From a checkpoint of a small transformer trained on Wikipedia.
Size: 20 layers, width 64, 2 heads of 32, MLP 192 quick GELU, vocabulary 8192, 1.87M parameters.
Architecture: no biases in attention or MLP, capped logits.
Training: a variant of Muon for these matrices, 123M tokens, 7526 steps.
Each number is 500 + 50 x the weight over its row's rms, rounded and kept within 0 to 999. Layers, rows and columns count from 0. Numbers have three digits each. The size before them is the row's rms in percent of the matrix's.

# layer 14 MLP down, 64x192, rms 0.281, rows 34-62, columns 0-95
112:437499521460535457521510408562509497496424483478466452442559545519520496477492470423579440503500525465535468472484531466547518377442504501487483518560475555561512482516511601564424533517483481594489510538571487519432523460609562515549550493549588468410504598505621517485466445586301429581
109:481434511488467402440589549484546529572511530456444428461447481483557561499512557518497550419499548483525445452469562522400477493501475574510472499481574443528515538505480505521583516490504469494467543494572462452432534547436484525454536555454476422423450545469464561546581491465421433548
109:450567472507437495505610503487472442519394471469479488439591568588433530555481547452479473413507572605493536501431559551550473398536495470506410482438628479512541435600478541496432367539533419527509549457472493514512574523526528580477565476495520524599589509539627566485521476514444545467
100:532558513583546530469592557530516577574640460469528521540429463560505506577416582570459533505457454496565532454462489447472420480564562502485426570393461450496474505581516499467487438494485486484485488554450523478481449494540493630508453534527499494569498476465508505489572506450510468451
095:409564531577478531530452513451463491434530510412482506638525494498491515436465512528501474518529536548451520476526467476507520481449468537567439542521540430525465542520498501481605519501514437563507496546511520567518455537504511514571486465458572492555546492544528456507589493584469548488
095:617433548454498497602433490619562523518604504552498442458563535416569561553470500507465500520519484483532391502438543494591435545479557496387519468469434572455527449532441533473431529572467481449481510478563482496374526523489503534518538528531525547554524432475562601489563453495392464488
094:466519480554426489444549531507442467430503554643508534535493582539478559544454490486581436455593462511526568555597493485518525555581518553516501517477531480497444458566453509572511430525535460548420421386526481541514480531477544452510587409518534479400467542533407457518416492526475445563
104:547381520513492517549544476467547523454396550644508489538494534510551479480589535552519513502504467480506473529553579496509543448440525475532498509472494459471567558464478534488493512320469554537538540481567530412535546561553487487502495512574450526520523507554655542491567557488541521498
095:445429472520514494474538620522462507514457565615560526438485456481428508531562540509447511517550500527455423368499603468444437497538484494500488522394561497428471536527508430479500578520530462472498517552486518489445490532470405505524513526489484513594459439394490615498552530399432581575
093:417530453549514494392483430485471467447492464566490538551536583475544611504476431476536475512476551514433522556441402466505477555465488556543489482579502492572495464540516538564514379508514520494514470545514479500544498477593532561531476420562549456551502569546550480470607480528469460602
101:345476365514559470419558513424472551512504527485559498509543505458603472555533529479464494481457427581565487462504454516537533516557498466400576491509563475435527522458517498512507429509492473478442470514487463473466417493453486472432502549474442543412521546515634528442554424559543532410
100:513499450489494507446485487544438453464426482405468441434528577524579495539617458486491575531436481617425430460550490513469484474496486528536515511490505580420537494502464463570522519480473430458545534594478550479584511526488401476460562539515429542593551554481574441520589544534508544526
107:610485376554427468452556504434562529463483514551554542497537524411500474488542524449494508450512605526534517413533473437499458426481518487586468530488550475517472424523501510518478527526485553487491502619494476450517453474372481512497516530492477605406455477482409434472563525580464480406
110:426469504439502478428589487530502525509487497453577471534453631481522510504432484519547492513513481504579511484567573484537518526551460580568472421468495557513514511534470505558494431482394528509488477395594574533571437490570565492458518521552413494466523518537507469411439533418444561497
102:500550403563472567511543545425521515534500482384460524478538443539439589578492498472540528516545516519458519537485474448462309514511606462463441516478501550401474399515512503430574513381502493563406504555383533481463447479426559475527551530449418431482477402463551560525483526484519557478
106:482507504482550512431374582502554470455607512511548428527586470672451500546442402449538469454529425464457462454439600459435445412552467520455544429509455466563540431495472441491446425466498506573466525410456501546509464517566561514474492481487504634550386510570469551535511490490508498547
106:635423481544414451546510590564451498479586488481468495459488493520420531544589539495490568496596468613484534481539527496465528542480525566539446530466516495470449594550491607538591548504500503481418452459509498521506455492575469563515525530498472542536475480583540605574491478460584501462
095:573509573497597535513578535444384457415577505480539490492492613535340450465531481478474505451520476491425462468453451541461532470545410603609597465554589471497516461548477493479506497531512520516486485455390532599501522469476447489524486456518540467525519393577468456506527517542546491493
092:542391509471486462442481453582465504475496492427426431443475503598493543510456531523580484523570543567458530559469498512442480564443444503552461529485599520536595477479474509519455614513595433505520541495495528487529470529517453424466459511515512450517430611440420501486545437518538470546
096:478520532507522427478592483491445515513491526495479464382461475509449484506507540488601502500591416470489445540514497526545473437487386462559389477488472456436492468537550434538488479484500467491501510475426523511401512528493491513430442484510516557541441453478526526550504403495526507457
097:489475482496535528496443602497472498495518524613469497524606439499453528491529506516501443501495491571466450510470556438493454481592499511441507479447444511493533539576531489481483401570488515479533443483437482637488489469523531477418488423550570508578433410494384649557529479545541455554
105:634423475563446534674557549483469502446472562474432480483471492511471580552548401540441497493505531559467406495577537513492530584430498547530531488495508473498483434455438449500553502582564629478555557480460521519566519523539459516598513542607528418574576517524613572486472529517510450503
093:506570484572497577478511498430495522497537553541454532519387479602453494585462511467540500515518509363533478464442537421465482461419464462521486533444402450441501581468525450502434515383543501465435503483476505520513492486573572435455496507503446473554529462411599575414485525512421454407
098:457515439463442568585517370436488508482432516546493502450615474486496555480473529453580472462505491495495560551470519610514505532527587498467472441505416501523448447496498530533379508494488464467559393452513476489634525468518526479459500453464567417440450528640424541502449503443565512440
101:498483491578456485534579477472544455488468482515411475398569553494415479433631541438462471501537570435443468551480449490546482487531516524457495459487483586502487502532469473537479462498506476538448522458551499551570530516453603461553567597476512554492541509475507416561549479586558475618
108:557510511563430526548450502459516474440511533555593492496437538516479551526537529514533414547401535584493513502471494582493508501467520539523456545469466397490508521500503592452477559541481449477490562504607526588518478530516512483559530444502585506624392423595628491538480651526521517492
100:456545520505586570527493486606480511490481491471485467554447514519543583537451492529550403530529430471552504570512485457518460490533584493327544521593480501505521583568498502507449500523544487433446568475484532493496466553566511479496560474454517445564379378544495461532565505540550486372
102:578559510488487538503461529473452439416549444566404423588486565500531531513427518503462509471478523458495472558509541509434586454520490440473508508516470481506612474482472595556563473576545508491554471451532509520513462483504542512468550466429483589464566545556501497506518482475494536537
104:430512508449600553507626539470466504497510435453497531539470514480591537461531650495464472490487394510521498510562512533535595471446540503570551535510503480485527420492535504507501536576478443556511459473556566555507507574578518474530513440500527557512599489529408429537466420597550468598